Part of a small language model's weights: 189M tokens.
Each number is 500 + 40 x the weight over its row's rms, rounded and kept within 0 to 999. Layers, rows and columns count from 0. Numbers have three digits each. The size before them is the row's rms in percent of the matrix's.

# layer 6 MLP gate, 512x128, rms 0.297, rows 252-465, columns 0-63
097:513439463474492475466457513468475478462536517445524493521449452553515539472487435461511520500446507480491523530466494464545530502511428472477489515499538539480553552500463533483433535544550465
106:478466531476552477545555418532493506552533588465407513445522467484476506485549480368492456513500530493519474545477556515500523477562550504452455428442498493503457478551592566469477541504508521
105:512498506545497529509503543436515560467569416556501565533408520514495513482492503519475513470460389494481512434478515520527487493550560440516462501495531441522464443543479517531503604457508548
104:476500532529457518455516529483468455518496551531542553451477483429542536535518497484487479541509467526492523509501479527530460437491532442479464484523483407465501491429454535518452479464511473
101:459471519457503477553408442531492519623513536540510512514552454515524485498441560517484445566432488477479525464552481499470518498398495497494484495433432436448542466523529485429545482405535457
095:439546562510491466477560476506513505529539464468422490484444502536488458482477503501528598538565449480546472491566525502459484543520415508532417462500549523483448457487404490452551470527553512
102:477466464503467536526486478577587496458460475578508437537471506525545527523528461440519464432479464544488536478493582508457512464508567488553525559515502541432446452512524557532580524555544515
101:421479569492493504497501448563519522468521585569495573500612437501446467528543474528453521471460500529470452496459451497583487528535460519466529439527507444416486442561490502491490521462464453
098:490574535502477459498555416476520491481482499534490506496516490428552526522448459507488445508422506469495527530507533529475544506522495504489504477464484481555416482427425469547522504526538502
092:479509519563442443514462493512536504525420448472498497482478506466559552462455498417489592530536448523464513490495432574511476481553443517534477468450535565588487486550527586517510444482515522
097:502467491501519492474484522542481526421584536486468446441531523515455483534483535516466515520561509527536510526527510445498543478535465504464498464485622521515552538505461459420516538522554523
105:482557451540454509474520527514542508482467426434521482482457507442529547503457449477558532443476511502470463450513449520568413447488594437454538470412446439541522531441478488537570419438487473
101:550577525457453466492452548445502496530528496513545553451491518462488460440492515475489479514541409494482444514478481500502500532464451518474501456478523506475445497488471552518512441537475481
105:461478483454483511530504519477459539507421462521451440537520468526448504500474538572450476520512468520520481482530459524512503517462487517483474522517502467404550517443470460447471486435496464
096:496483512538442517445519510589481554410422482494488473541490520442446562437525530478456507504464457547461492518536457516494499530488554480486423472454436485513478588496492511488522561518541504
107:468432581466515503497539481438463473421506437466421490451403518474548531511568485449490516498486456498460485558457507422474567509487470522471580472468465504507504537536493521472511502545497544
099:527501501439454499461487470503393533483409430484550480501495536483483536506423428474458441520542492506481521539499542466548469470551486588472508448526483477524543476396460539520520483524468506
105:490565508499502530533529456516470445471472544549466470536542498536487498565512531531496572482495522452432411487589503504535576505509490462463502483523480569503587505513455514539572605519554449
095:527518483539524530494404452501587465550471546454483470451469405529467529479489406486526524472539464498458442389519500455518517482484444556453533509466465466541448471545468584528508504548575500
099:550483469514451480482374545530500545476503424449484494510497550551486501533491468557559496544562452477483470501500490480474448492448473528497476535536484563500467533541537543571529485430512470
101:508473520435479517480502499474525469516483494449524447468485516550420405477431471483479556502496506547490553577541501508499467460569438548495560511476519447520509454509438416505552448477483494
102:468513515454449495506534505508540540543466481549468505446505511503426482458489476477491605476519450492559519560483555534502477478470529482506502455506508549534543577553530473515510465420570527
104:473521446493498550498569538547517543445578479417535516531520488513483476443551434529416607493472530539517605531417494485553488470461498470484575547494488509531494547502487485460553450481521551
099:516495487507504529535474526508486520550467456518479536463524487530585554424538618453461505519493529547497515485542476523491497516477504472560587504534503532501502478389524485479494595495477511
101:488475507411448506554505387445435501535506487523454455560450483498552504539445453516493472445512467495426487485485473556561478501481473434429555431482475484532500444480454574508519539482396479
100:442509477494574565533586458474505528456556542473549520497405491489469468465540476443520470523434451519460602501490469509517489472495488460525536498529475512540441440514493499520487520547502497
095:496540579456473564503546525478455563489505535520440490431448493552541520503487561513482489461478493459534513486492485581478502566532539517526556449513431477557502569499488573518462493463468512
104:515489450490541430571521473486487508539494487535515425474436454594550412551496521501507549541532515499470505477524491533494497528531452451425539531520445456476492508429408576536539548568473546
103:615576545497521449509516534490519542477553493530538524506513444509525522514455523424500531510439499517507468537566424508397539510512556526466470476488471493463480487475533547457575564499473509
089:417424515563484526479484427504487454524491437507466507562481529454462544510442544552552557456477507442457505498472531461532473524537519539502483535465487498403559551490521474417478518443530502
109:427562521490483466546519538508525527544417460500472405421573507450491516494470504573452471457492500533484464449522615478532452491434546494444488450484480456507479479546440468481531445529479488
097:484437471478508548426482452519520436544474476517528537549502448448551456512462573460481501569430498474563473574462526580439584506494468456550499522533430581456533556516534461490539481457487488
098:449455450481488546503513447507505452532525506476533520521453581504494594468486528531517473545490498492545480416573520546492459459551482477483468483549501514508465434483502532546430574567510523
094:498487544528513452471475534462476524513521554421566448500560511537491553521483519453452539493450501506514459531491518541494544534492498470478538495491581420484540498523547508509412445553540490
098:472555516544558469517524476513527515533471456549500542569545461470486499476531532433533487465481526521543517535450545438494476521536533500504494514503487581486520534472511477485476533475556527
098:576517486527459513496515510409583526511508483497496505545523451506424518504486519452474453488430531569440486504527503485542478519429471472550519522554477528578442476467520474496475450457451501
093:411502502521469410442482497521561525493498480474542556546499493494505458567474514536498505493533464489483547588524550436426574478554492485532517520480467586579474536553512521524445446580516437
095:460464435475524446568503515503440471547448479534437447472496427525551478607544481500541550493469518475494533550483533511507509549482471477488546545459442481489524523473485514474532448412580541
110:473567461456462480443450438481536553545492526455476460468518589577432467545503494489443491505569504523475512584525525446500503481529466500547508483514549536549513449454469547520436523507585484
103:490525488508463488478519515538476456542471501584474545517584574505510520472527475533456481458527505491452483467476535510564484441416523403484459466517492445472470490459507496488498530481425446
096:375497532481477495503546468437537535445453512461506499461472443460586507512555465505542442563502489534585546528526476513504431575500462486534535475461493505463498481446469476547508436496521511
097:532471475453542499535477493450534538451495527461581513487471499504444475494524501442519444460478552519571528507465474451464487433549512497516480491485460527524476498489442510525530436443504511
090:449449494531495432430457475469477534527471544426513511463554480462477525468418456534500515557429465513502426483508458520481471409536525525447539498520534502483509453534528482584478493490458472
091:505498484500479484511527559451423458449439506549496404457488464453517476527458533509515503450552547492488496488521493499519465479558496509532556480457434569576556482530451504464473437455468485
095:382444574578513516510588473548436508547490497542527473482435486504580521504529506470458501488502494488566499486562450477520418484534454502506512376431473564469511513517531462501546457500428479
103:432458498478490503479456593497547498521503500507515511411529514557509475481525478508475454453451496551478551467544528495516418466486521517508578550541502437407447520499560441498487518494552467
098:526463521423495509512430483481515470517451432465521565475478452507499477502568526542513493457454571540550502467491497541530439494453508558521466557449451507527528411482460543471440471475511482
103:485506472527571567485575463465452454539488509448525527533529418450540515576494513471546470522490495547541565529567525550487520517435533481571484538453504480485506522407481494512507545515494450
096:410584471452478473497516473535483545448521489436467508473512544484464600490510500526506458474545503520531490475514450471420505475510501489519505575462545530431520499535515569495510523546445479
090:444577446449510442574531512482509472465508528505530488486470541503537507458505526501455407419484480461580472487439571466553508534452458492554513460569557488567559464443426520467450517556530435
094:517542531482493505484481569521560570493497435549432471496451499485468438506460481476489452467461474578471459573498522528521558564548517510533554506501398501493467474495520525456520549501460419
115:486448478466507535529444480485590470577463446534505477529501518511472563450496502500491483505523496504525554443467477507481491576463478571533479507518471499417544492500523529503510447486488436
098:470580579457479515436530461539535564492602461450518542529488497448472510514511513498485508544527486458500502510585516481503527518467465451558524502505560477498566460476573477412540460479509505
096:556486547548510408490463515502481573459451482602556529521509524466533491438452542580473506560510498515524491474563562547449451504532536553503478484443490565494465498540520506532536541473498468
105:412592479450498433521564509519537506444529518517569532526511526469476440564510543561514460515441566489504531450514458476475412539470501526560504539550522542472460486493530573461492522530522547
105:483564533465494517465493532489594514510514480494474502417455490504456476519491542480371401490501567474469526512556468485416499484520530499508530562467478546474506446388460532508476504473545513
124:547454430438519506529497498526511462499556481509529507589458502527448497539566456440494515469554497554505499558505535499524502512550544499475504593493469597517479507450523479510453501479542473
097:478612553535515469426506539502479477450486483509453478447535487567515498451506517465513514409534489458497504444556541446525549495429501512544430471387504495461498498474463447506468538510426481
097:560471477450502514428473481439467544482494530523432476466493496518504474524480478507477523473476584581486432424551529420471585443437418518484503454490505476459499493434462475472548542550462524
094:478433533493506551464437453535481502409523488482537504515488452529528500517565467533523500422513447479543593517550570589523460570513574511466532538446478554516476443436462488563463481513497516
099:461503509489500470524594467533489487450511464480477535508514506419550444500507481465474457500398460507514512473450553487524454495600472524489513549525498538451517452522477498481549536530497473
099:494514436467477536552549552512451503504472548514516455461495482475501500531522563511540541458471442383492494465525552496552525489555493485466439544468531492499543526431487604530506525524534517
093:421473526489477498480500560480475523448503488446527525428404510491454525562477505517447518504496487493506534436539495470435560470535475525549504488475476437472537543475498516452484488564538542
100:520512490552553479481474530506580518536535458483515566542518502489496461537521505550496477483569554446528488482502551558473535502511487501532474482547527581534552504442584563532468518526543475
094:599494534470479477474458538430406510473441426524416559493515508505552454577453576583511553470463551539512507499464538566506448545495455596503475540500467495475543479512530571516533540524506457
106:496545540556468517493543501507454464474489401519507473513490464516422479475491509483516485515449495495521571452523487542475438531490482546538477517486413568520517594513449497528461503501467458
096:445455435455414570444439423518507470496482525455527481488480520512497541479493439500468523461488432609495530527452429508552601419454477540463480517533501543506467470489467461498504443507425477
080:567553486433512500528485494489480539567593527562470536572465468504546526627512435546520463502474520535499549515538456531494485446611466451461550505516527520551455529478498504420564535428455475
103:514494543536419488520455496547474466441458484513475507496507509577511520405480499496459595515483433492583491529503501522549470499468561548526458446435512501503527543467531538529424487518523557
112:430562534465482524404487547471513478537522476521502451487459540430425409525481452439543498500567520481539499540507496528534486574494444528568511506546486468513491489518505478553488478520554470
100:429499517490484457548517463492470460529490490451570565454553479399551550518568511469427504419444529472383509534525430470552496422497488449496524465459497462553525520405478451500555514431539537
101:556500503525489534458564442530489449515524453466480531535552510450493483615464452475514581468523429520527465508491527478462471592568506476537512480483525537534480493511482511514525535437501507
099:448500537521468487504540446478471500545498493505481463570533399465517477463475445424450513492499530554537469528511503537519459449439441403508456517487534515511533484541497456517525475441489526
097:509537466517549470594400550514477523487492426489487494470507498473507440547493526481509585517501498461501512547501523494470509515512495620460538531427511484499512499428562547519439497486512514
099:561490511479459553549572482487603543495427443423487544506576406560457492522553534456507491426540527556537498466542587559556472513564508502515449540438548518520558526486578466542508445473491471
099:485502419529535512542468488535490545480497499481526476455504394527507494505586463535523581472504559521518484523468571477468520495530502480489502459505425522483411487497450487497545529570503551
102:459455470377539558484477492547538495480499481547545489492525449454527426557466480463493470472474486507583578566447526511457490500452537517483524477546497460459503508442497516582515491491600479
102:550516513537455499426487402574501474427461482439479442521483530514495524536485481468444498586514513571416494512466527542496447503499536423514548453452431484479443558448487526492459507502465510
102:559544545414465516503484529455509515451466449439496445493528498493509479503529563515564475485436523605468522490564538555488529531500442555472457518482501494466491497438514464497477443501461433
100:548492493553396528472485496492414422508488533481500503595523497462484478511534497517534535477509543510485464501537508592492528454536500493581510521539488597522517522476515514502453536487574471
097:592498507486505466500481494546552505473486448495503507527438570540482467443449476495497434498511453461576501482495537567426496493486520561608486497474524543570566557485527529455497489479519474
106:521519509489504484494502485468515521521505554534443455487541501541479491478521495485434511410434583461473500497575447522509579432498500460520518513533480526459521530483550556477531513441496494
108:376491407459478489462486432511552506486498489528582527549488457446475492495514504596477537552591513520486489566497426446493493470450520490439517553553477525548465548434496523460437470533540475
091:516582493577458518525567528514596520409554507491554482467481425526468476410519518509557540460490551532530502437517488492485517465440433511517487519478502490549555517594423478533476529520496465
092:598580493510466507516498439485539567509535618560546477531512484486486400490484558549517523467531519508503432482603494522525450534496456508512518523438447523499458511487564533495544524449427506
101:472454478449546556522468470529461499543607543434515535409498465490500443535513495492479502518529471504458503451503430441480527426496405520492507515502499497407562435486447473518483513474483488
099:535577524523497507563550439505489450404487538510526450522583498483468472525537517454470562478585484510557474536506537439577526519494493472501432497487497498535539492442505526425540496539532500
095:470536551492460543473458500493564531460461472512429532536521483572443458556471528490475506565522442480506508529560469537554436502538577517480518471519497488492533566513417463519569520511433499
097:550550486526522501511538516534515519479496537465596536481558535571546434516524511489458521462414451589477502468490527486515537500523506471507522578549455573468545466509497494525518494492529502
093:456474487541514526479582445576511488473477516492566542473491445576523490567523499520526563459557484466490548528513468540531604495453534499554500499475461467481524450483468470510555532553539452
101:548552517442542486478527520480501424469606516534457485470521522514479525567525521503458479545459503482445423536564472459462500482516440492481474522527514487481498442466459439499593565519509411
094:498497480483568525455434518586558585465571470509474512485525535467509533447468464455440499488500476495546497488520508412438499507486505524513497493537576458404443572544461548493502579528480494
101:481493485481517463530494520460534480505428563520484470525464405469443532432464479507486520468439441531519557514438462471490451484451516501477470479559523503462517539487508514506426512561591491
104:545543481437439442522488494455468426428483603465486509475497506558466466474539470424517459424511528540472491501499487446532468441477548519484549498476480516467513454444558578506569498518582495
103:519452468475442487501494496503462518530399487567537452505470491476485525569473580552484406535477470517466503458565484512497486518455530543561451456468488563459465566484490541513546496540514524
105:504454434457547541578482522508521552480507463487519505488541429506506483461460607449558544564516475453486448512515535500413537490437507493462465552520536552440510423539563513514541492476551520
099:601453452490561509534461493525471467486521540503527519515540497557443462564446491462510513481491504503484529495535468484478482554486458562502561444530597536526510475538563504470560448431512526
100:494538551509517424526532547458465488504526456505486531510502474505531435556496515496523416478491493472531532590523500549467505491545500550483508510529589510445528538456559552496439570483605492
097:494511460556467438483489467528543493517479469471527424451495574506517467495435497443486490547512525568518573513433447463511410575506452424514459467524516540541455446462553539542440430513476546
103:502468493437476432470453531423497503553481511428544548543469535491534521537459545528522484521455424534517554501442503476470450543505506470421463482515509502461434521502490622503465430479485541
098:460537455523492534524537433481477499530474471438481456504554474517495500540427465438398465550585523540531550500513556504486540495504476452516515500520517560530532506468507485624560505429501528
109:493514433477488484493537506483557540472488513457458460496495523533454485519525516529555598549457509530594558559433429493443490406524420444514499454496501491523553458544520521519466503482458600
093:450466474530509478458480500511525537527505404503502526540490377484439557469505475517485503491538421473496521534508461568517502528521490490612472592486509512536530489482560541512467435513534479
105:536537492499511404422549490533472521400501536399522532516509546518451456514446535512518426493460501575526525499478513488508479407517490556499475546546540532437472457468428518492495446547533479
099:481480499555499483488474466543467512506533437525512443437475526507538536511428447578491426482516485554447515585560551519439471513509449547485470493519470519522505378439524545460521475478494530
096:484494499521532489512501476553523435565454531480493500480519528502465475423470521519559531502500541491531510497457564494484555494536491529473518459494518485531555544491510557536456483578507536
093:516480539479488488550547531523490559456495539522460468481498493515487521572491484500469513501461467488459503422460478512451515487501511547515475501600516499515458541574476552525553536513437514
093:471527538481501466511437509527483487593486518507451523575552520457566477508528587469439507480474485456536470457545555527492416488572413485488551488531558490463484410510582574525444489530547540
102:530538489610509501493544427565531471491550485538549543498516550509528531489482500502470538477452488465520458502479416508499514459452441535541487495580457487521535493414513486461535517488529466
098:535470501428460441477473521557480518477477492520529472517481486549455548531523477459513485475515468515517516535509473546514561531501507510492503532492474520584516517483559586553431500585559497
096:451517570516449538507522488542499578479492526533544444485506486514494481532491497470544513552506534587488481553507478474481505541496460518419552490600552484419468490499479607549501488481545481
110:560530488530499506578439506503502497519493482575457495503485427446530485560463584539579476453499453551493474523561434545557542485459521498544527485495514523496578443493572447492484521483501444
103:522489513431511533539546485518519496402454540421495527517514501551470463513562468462497468462461539526512489593498527431558483507474458560483461415473551591518478482415503516515506472505453507
109:526436483470500479448451495499507530492385560488473474484479437559359491517430482525540499444524434550508479548485533539503531497464544504469456506474522476493526553449519528548537522463525525
087:509464529556505516516487469402503475497537500590495468505500462532462598488484536514556490466507418508518472511477428478515480500520455500567505466479563531459474476526501533428540514569495529
094:461523512454546499530520493566550430482522493472418487448592481433487492487473513449526564501501543515431490518396503527518486569482490454485438469473470451468421473442482475485507527550466455
099:456492476503481548539454546430515493519510518529453492522533524535482483474509540544429595468438499460427529521471484512511472494514457512519500463459565483543523454587628547505520488494491482
106:551439524488520463572457505488522554527481410479504498538462443470562468517512436493500434489562516495500463571495512527452473482531561456529519434502482540540565456538527483496487478475478550
093:519540540477460477509488509519509622443498472451503444520522477496458532537471496467590553498531493535531467447492509506482542469541478428458489445529459550490489424511563451559567528490508495
098:551478503533400468536476520551499534489522545517498489497543456565490486555534502446513558476439542461452526428542578493457567499458522509505530487469536465469490570493578510449495574529498525
107:508534473577424451501503495434525551473461600518446524506495499487477482492480467473525510514552513545491503476509451490462435565486514546510435498586541494512525439482503527509499476572486466
099:488497510537504550506553489467497509451449407546485496423446463550505608467449486510545547487536525484484489549539466444521494473510505503530528476543455518497481534572439508505543543536541525
104:426526522443480578499512507484484467511510446478515503541562497511574526510499485432425586426488412503470479574544480482477540531471509544520512436539481501528499509487499507478577489547456498
092:549452547490525438447579523491484498453499571517488479480548450488452476533540516502417607490449533525508514470511551559498496502532383494463508511420517526509549509500561509507509520492571555
109:462533485488547504511579479488479451519500457507467524482545500428539595436506515534507503459539473489485448492434398516476468547457451499501540505480367494514422480476502497448515496441441466
089:460500536440519476516539478485565455460440501512552516482517500479542495492476466503503450442560541539554539485516445459464503425566458568527480511465463512477498497556532502502478520474517461
099:478462447470519560478525507581484517507433491458474546526447459491513529452495403495499537528480523553528448550485487506531537466554482470539442505494518508453486489400419472466489446534547495
098:460427543517544471528484521490511427543463468482544580523530498558470430494506467504493553522486532527460530496528546443526482499481516484546551483448555534474551490480479476496530547430559510
098:519567499460496514532497547536447522439552508463495467528586484445453534530521482454507554484489459482530437527564547508568581519542512477496478444553458532547483495517508538506544545561536513
101:504488479500566518451459462527478510411455536482480512566499494433520529485547484574487554542572483515458461442490480494531533543462463542482554525479404506503420453470456508484476533556499477
096:516511511544474439398549430506531454438540549496487509437581569553510513455523546550481433578535465538469453461545502533530458485483421513473533456460457498478471468483522438486551491454433531
090:505478457501518475442477493466447461496513475481425432514495499493481515466440536536460459499454445509445453453511524480488482566543517493458452451500507448428478545428481533523435530579517500
097:446469505517628523524495514470490519500542519489514478540450442425461521504458522446514558460470481499522506512514477440489493543542523509504542413437437514509511520490473483474454509527453540
098:501546415513527535492524504478461453536544551453563518448466516467599496474458604472557425495457533496510518500444465508494523458517532517474586502514470457484558450470555511506475502469473429
098:590536553507513553520510507465544471511533423506477493639502552466498550552508510474541419477428486470462506496481510475556467522465470532502499513524526551519435540482492505565533463497451488
102:529514481448552495445512516514552602540504566520516441509557561488450509543466526444504528611536489560530468547540600455519509513457487495560566475569585539503497536499527504515549570494549510
103:483502495446500556484448400511540526476445419468469432549479476534491553500454479502562554522557414497555487571518558522463491523474466568502448478538517510456519522510516506541561516522519485
109:531423465531461534506516513544555489453501495541470529496565482487499493587492442451489479509467439520557554503476449570626446487561531485502512446512533497481443509485489479487479527539525548
091:525516465459402527492529435522471452496496421473490518530507477488436525505479473448438496483514488464533506520500484570494588501488478442497467520471413512555541520462522470405509502428548493
103:500447477545523497479464485505538472497493516521525393542555469482555529611478505505531465537510502496483454568538472559502461604512507509465531464485468486472490562542483485459513479450536515
097:456458428469497470510465496450556493506523496513543471521540559513566467503539539484441527578525495482563501596458509456543476537511574469539525483504543477432460459501471580476462465548503540
105:430512550538512562467463533471468401500462519460556522460455539458488540458492556584491527505514459436507451506469451506534519539608511468459466459604426559545535547492439521537495508445510460
098:527483543529495487498520490459554460493566470540454514609531479506540459523496486548447405480519454491504537496483530495519463631441534511443529482532508529529539479548444519520481560431517496
095:538524486555513482486537468543489528512546497465487552487529491505467495497532591548506466414460356500472482461521551447560526475499478490487525445491456544487463530492463545499500496456512518
100:504527474488450498539535502514505433467441538476511399547558506455485512495599446499511520446497568525546459534533480524543469490493508485476513455520490514540436521478496461520527545480578493
098:509479431529533468444511486486472528485491472508444580498429481487523480488548516543480456499512505421501469545476455562496465514508425551424472519483514522557463585510498523450474460496534568
099:476482521474464531470488488487483429475519546512431484463524451545466442437541526495435537483510526481512555465536507506388460526482421556503504504473533523425465479417570528517515523493594499
102:484462532467458505498445441479500499538440549410589515446469497470502540434464483415490497495488479440487440467484466561519443454420514511414475426483578481459564483443517473477480502529540533
096:412504551457409580485505554481549532477462500521497511503482519471465472470513522474490522512469510553543561516550549507559539449524562494530528527530568471550501508473531546524459467457496472
098:456496437448572467504478480474547466564542458510515412497524455435470482500484536463519501487548562530513572565515535473465465524489516504475571511510504453542443459528495541561512495462540526
095:522544596436487557500493527489518577514518492493568412551534551473505484557529475468506455445505533460541518462478447568496561505539573534519442480470490477534456528477553485481469555453446485
107:444556571445558514434545503566476568485474510484573467489518507582543568525534506514487458523423525542471462515517554474478583480418520489477451525493563505496451514486485505491558548558497506
095:499528492495539493513476459512583503448546527423526534482523546546404566506523504473472453493520512490546467515492428489542470473441487504441480526456543445485484404486507533472464531441542522
111:543552481437541439462471508544499578434479486527552469515536513478497550534519492480486468510470417522414511535560488441456542565527465496491495516556568527558570551491521523490596506529534437
096:499495507479558495463533475462504496507552505510518507548504503491517449443406495502417505480547467537548522568433432489473400547536483475462502464538490443497539443487525566599457421509488551
101:524545462500516437525435576496471486529533511539504581556507559459547538540538488529489571474486500490471528434533519498483500481575549569480505497477527539478464417454457576508501550472577555
094:513542510513514469511399444422470544552506463506555530464473479515480497540473523556555518521458546470512458457455464496501476604502486531524498479482482474531481451473471528511567469394510434
107:416541539505470482485487521495553498491454556518444437456545501453501508456527511474456482492487499500578494520500418448430469450529486504535473465525540516418507481549455514493444473460548474
110:429524453558539522446530541572580508480500487496526476501571518424532529469487511451539501429493493590516496530457521511513497477507518567531526538503402520530493492465489509480482505530454428
098:477409496475487569467502477512542431496586541520554521535514463478530505554522478511477552501438439520548571483531510546550489514507467534560448476471446532463477511475480548534505543492570543
107:480468563536513516559498450500507483552470553497518476492570504463562540525478507406527486566528504470525541545497463519542498487481492452508401461471532580400482511475550595506461471513587552
112:445532502494504409426531538476521539480471472389556441410474508532588515559487488505472394492495479538488530455527464460519449473460511513441557482493545419506461469484504520535533452537544471
096:563516454508521464525501485422538510458511511477552447511513499515484443529483538442493505486552489580515502498438540548495474564479451529529512525602465499455568487545541585559449521577498430
108:508525590436461496518449514529476516497445520496475452503499473490522511496516501468499501540461470548534471539499512562589444478500469547461508513518472445482572532496494519598510514460520517
105:457547551547466462458490500557513427502499524538447530500504493457484533471484485457492516537474432519523427486460440555522549536563506537484459469503472525492498601530482480502540568474427480
102:493491508434519509463462503433455501603502515510481526603469504562517512547437518464478432462574490493476525532505434587557564482458518548455521482538452450482505520463554505505548449479470493
107:490517520575455421488540510500505553422444541432467495482495539487508493444516522494544477441451568515492514439484412436511460457545516482491463492437512514524469470499456536532479512467543460
109:387436421477524533490500478512464527562531462466602477522510513477473435472470407448538519565507412471507541435499547519488522526480591532594525501504466508430486478478497512564467490511476486
100:499451482465493520492458454547523473495496553467481522532512492528467513569546493482452507514469482520611519532474521381438448506553492590525536501556497461427489487429521488505508512534573528
093:450503453440520547513489388543507511534517517533498493517475462371515553512543513504554479462476551545584534510520411478442518471490532575501564531566459533463484451479529500467537511438532466
109:511521439494560535425480521460494464558479565490512459490571489539498489518468553488514539524510532509579457543438577481439480470481474531447527423547501514471448481495520443564453503436567559
089:440522532492485514503506563544439529521460443484531487469536456522482432535456486548504470521459493526551553534506467544514562527500433524496503455529503452511510485522486520493503460572505506
106:458493446446458454519459474557513565439499516477423491560492524535511550471465542488545542458494417533547503468464487506537477437490422488479520488548534461501554501525495471503489373520552503
086:518518413472476582544513496455446516496528444479524485542473524514387547560592501526462486482529532486495481535488528479460512508505482528444495456413497481601512503548473562465557541531453433
101:490471488537499575455507469438528526539562480497464566573521564485428455545534491505474540543598536498488465462506523470477456487478460426471464423445504512462555533523474510497459555506554527
101:490404464466488554523460481478434548478476538457490480568455500415493486498450514475477456513600426533445577518519531443518525523510513436558563436542480500481544573512537557524556486506463509
096:549403435485513530410493431544471503442453525470505445427568471511504541481484452496596494484522495421543492502524569533472557497459456523541460476543551478448529446547498490534474515563488517
092:492484469545528515453442432502542556488532477504562508503491510520507488524522484479519492445454563534536526516548513431517484428495499555544566496486486528510494545502546470438440471447532452
090:485511575501529467455495549551534571531448467494536512457540569579414534497544485501583475445429474511517514524542446453499560438478521567530488450527466514477472481456526502506512503549518474
111:506526450440417498480502490525492546494620510500492454484534431491535499452567514511510529518586501570510532468492491508512568493497441437529485480451452474506498460519542447554486504481558504
101:502551424524507448562478525476431521478488527537471445504453478515462503497482450512511496451563489510477501420547520475423479465491495471448566446486478471504496533474531552588443485535425539
108:571472466558505458440494454512462479497536530507474503508499531557524504544503495587489477473466557491479528535482509503420501519553502484492520462481505573502522542483604585558473480440555520
096:477543488541459500519520448508600510468482544495509532513499512531488545462585478482437530575506514478517497529492528493448478451412490588486422435463551515482560490470447501479476457485534537
094:498514478531507461571530517463565475496509497440425439502448430541550545507498429498482472576438483477529578499503506531516429460477470494537508450451461474499434536528447439541524471479539527
112:498449486486538493444425512477468477520501452460489558584495544397519527522493570499499430539489490500493503540497446488517509480475507623472539499563487531494551547486545489538491499473530419
100:536485431513452526535506498493511505491512459486513498560501495430539557575471442496459498480578538443475502513470476525462477521506427537592525474466472488577483466505519505521474605516516511
101:467577515505452454581541470425508524492555479458538465501513541514456503521496503530440424470480493433499475486589515561527539527500510494449486453473503521532599570503489504554512500483572536
105:506462510446554527508457452485454501568429458487462550483475516480500627549471530554509468507411510518473506498490470541473502518497483530469514471515355515507511440429483523462478508444443533
099:490410484472496484504457481462546522567533513494463427472517598474484463495427499584463430383503445462491454552496541480516512454515553436454495458528501471481504479455501559452513502517517467
094:444478466486513494513448479512583511451522512509419420420499526483551495512437457561534484443413521445480515569487433509475493470413462528516525433487491480499421444503477508512529499482572499
098:490476538450448528518494457467521540496469502507564488555571539572487566472450450515519483455515479507567464506548487513478517471484520453461479482526503534478497558538487547468452473475553592
097:453516478497522450460531456545441564472504507520469483466548472519458493448448573511491558559560538531486475573512556492504512449574478498502419481531432539527540467518443535463501542540424545
094:517466478363463524556569474468475484544468567563518476499501513503459453491463484526464404523461540546554512523569457588497541459416505530475506490481471527492517456481542520525566499427523501
096:555512469485542533499458485488484517566528430554492409450514468492485440470392556430561559534522479434513495463457507474502441547450524537448446460454496459420461509530497547545528567492462528
103:476503433559527518558510460516466469551495473507474569537506467498482542544561546542485484462561530439454541508512533564490542511419505487457440484553501521453519580504468560532444512515478534
102:515500475455515494564509488506474462477461528470398507499483532512516450578510532496433528572504485562498511493569566462498521524521534615508503469450534574499470454516433496472489497510551551
101:490514460568433487505462488463514458464521491490526443558523553535446494475440553495464521453525430466546520533518439503476501435550445528505504454425486562495551551471542516562450488405537470
084:467499531434552536506506485507524498445457431494459487503515493432526465471487569565497482507528463548504465487573483492432498493489440536524494438535455433531507488551501453581490485498465531
100:501564474571459546480464571505525543491503405499501512520451556474457497423447555523428482484465521499498497517523485535512481519457455502523446549521572531509496543451503570466512507457613536
106:509535449461524503477494444479443478512524508486468459470541508552420416467485536391546514494560502548507516548527562453469432524504577521489589428459536463424519503496497487562476528444530537
104:528467509449524522531446438417487511472520497548479516547520428462475497471485570516517478541522476533517429511533467552509469602469468560455524486529471505564579508502539480481454496508498458
093:504429425486448488545511445494555472514531551474545560570505488528425514514547506457555538461519482522549553556534579574455520544558468470522445570495542508511482478454504458473483487546555443
090:497525546449501559568519523568509497510475486439553549472477541513529507535529518463404528476501487562509528486583495460536484553472478508520485509515537547564561550419525597480536507537445476
114:480493502534512421535477474445446516514420471497523543460474518503546521446514480502497499592486483510520505510513480544534543472477500536492551473449447433476467490396566550484460462545434556
100:557482495522535511497494506489477508530474445471546495533472619519566527493549549501499493447477448488552508500493504553505495538513468517448551456506539559544519550510549613439452485583534531
099:463455481406518465499528446538526507551515528408417492573534492547481518542489491484558465469490541500561526543483502522523433557458533536480511515467481497454531460529480467508487440541463512
108:555513548493460520494458519521459465450534544498514481449576498456459541528526540518543534480485498485552467507432466524528463455557453576483569503636568514522501449511498535394522482442515519
096:491503561503465534487557530476592543486467556477513488517511516541494491494516537459420514551505472525417476426448521463511399442486469455534544455466520491465506421493465521467486472521512515
103:400516498479469460505568539475531495498429467462520473508559407464540500525536488555558528573534466491608513506547492478532536510501477541583518449431542573494486513492474445535453461445429521
102:424530573472502468521493455518517535563498484452570470580448507524447499428465544544399535519485470509522481556506471592424458548477502476442460462529502495467503558499497547469533500549476529
102:477556515408509517525561458502474553519465510482529475482518464484487539558487579493496528547534547537493420494594490488419528511416522484527491482474510508433578457426488491499476551506483484
103:493494478513538445495529450560453568498530552494486454477527475507567489536562463459471492506576411521470489496544583563567558485519439445497436508480542519536465440520498535495503435568530597
100:483548510485478452533494518501499459543569533600507538492482502495526516525535468461507456502452457453452510446550474506539480500496416482420555435532469479494488402541447492548516492489525445
101:527507525495531465476514390559518488540485510362527554527499481436488539525483516520499526462430482494491425553473501558527519463470508520492509519525477420540515477456490470514454503542464492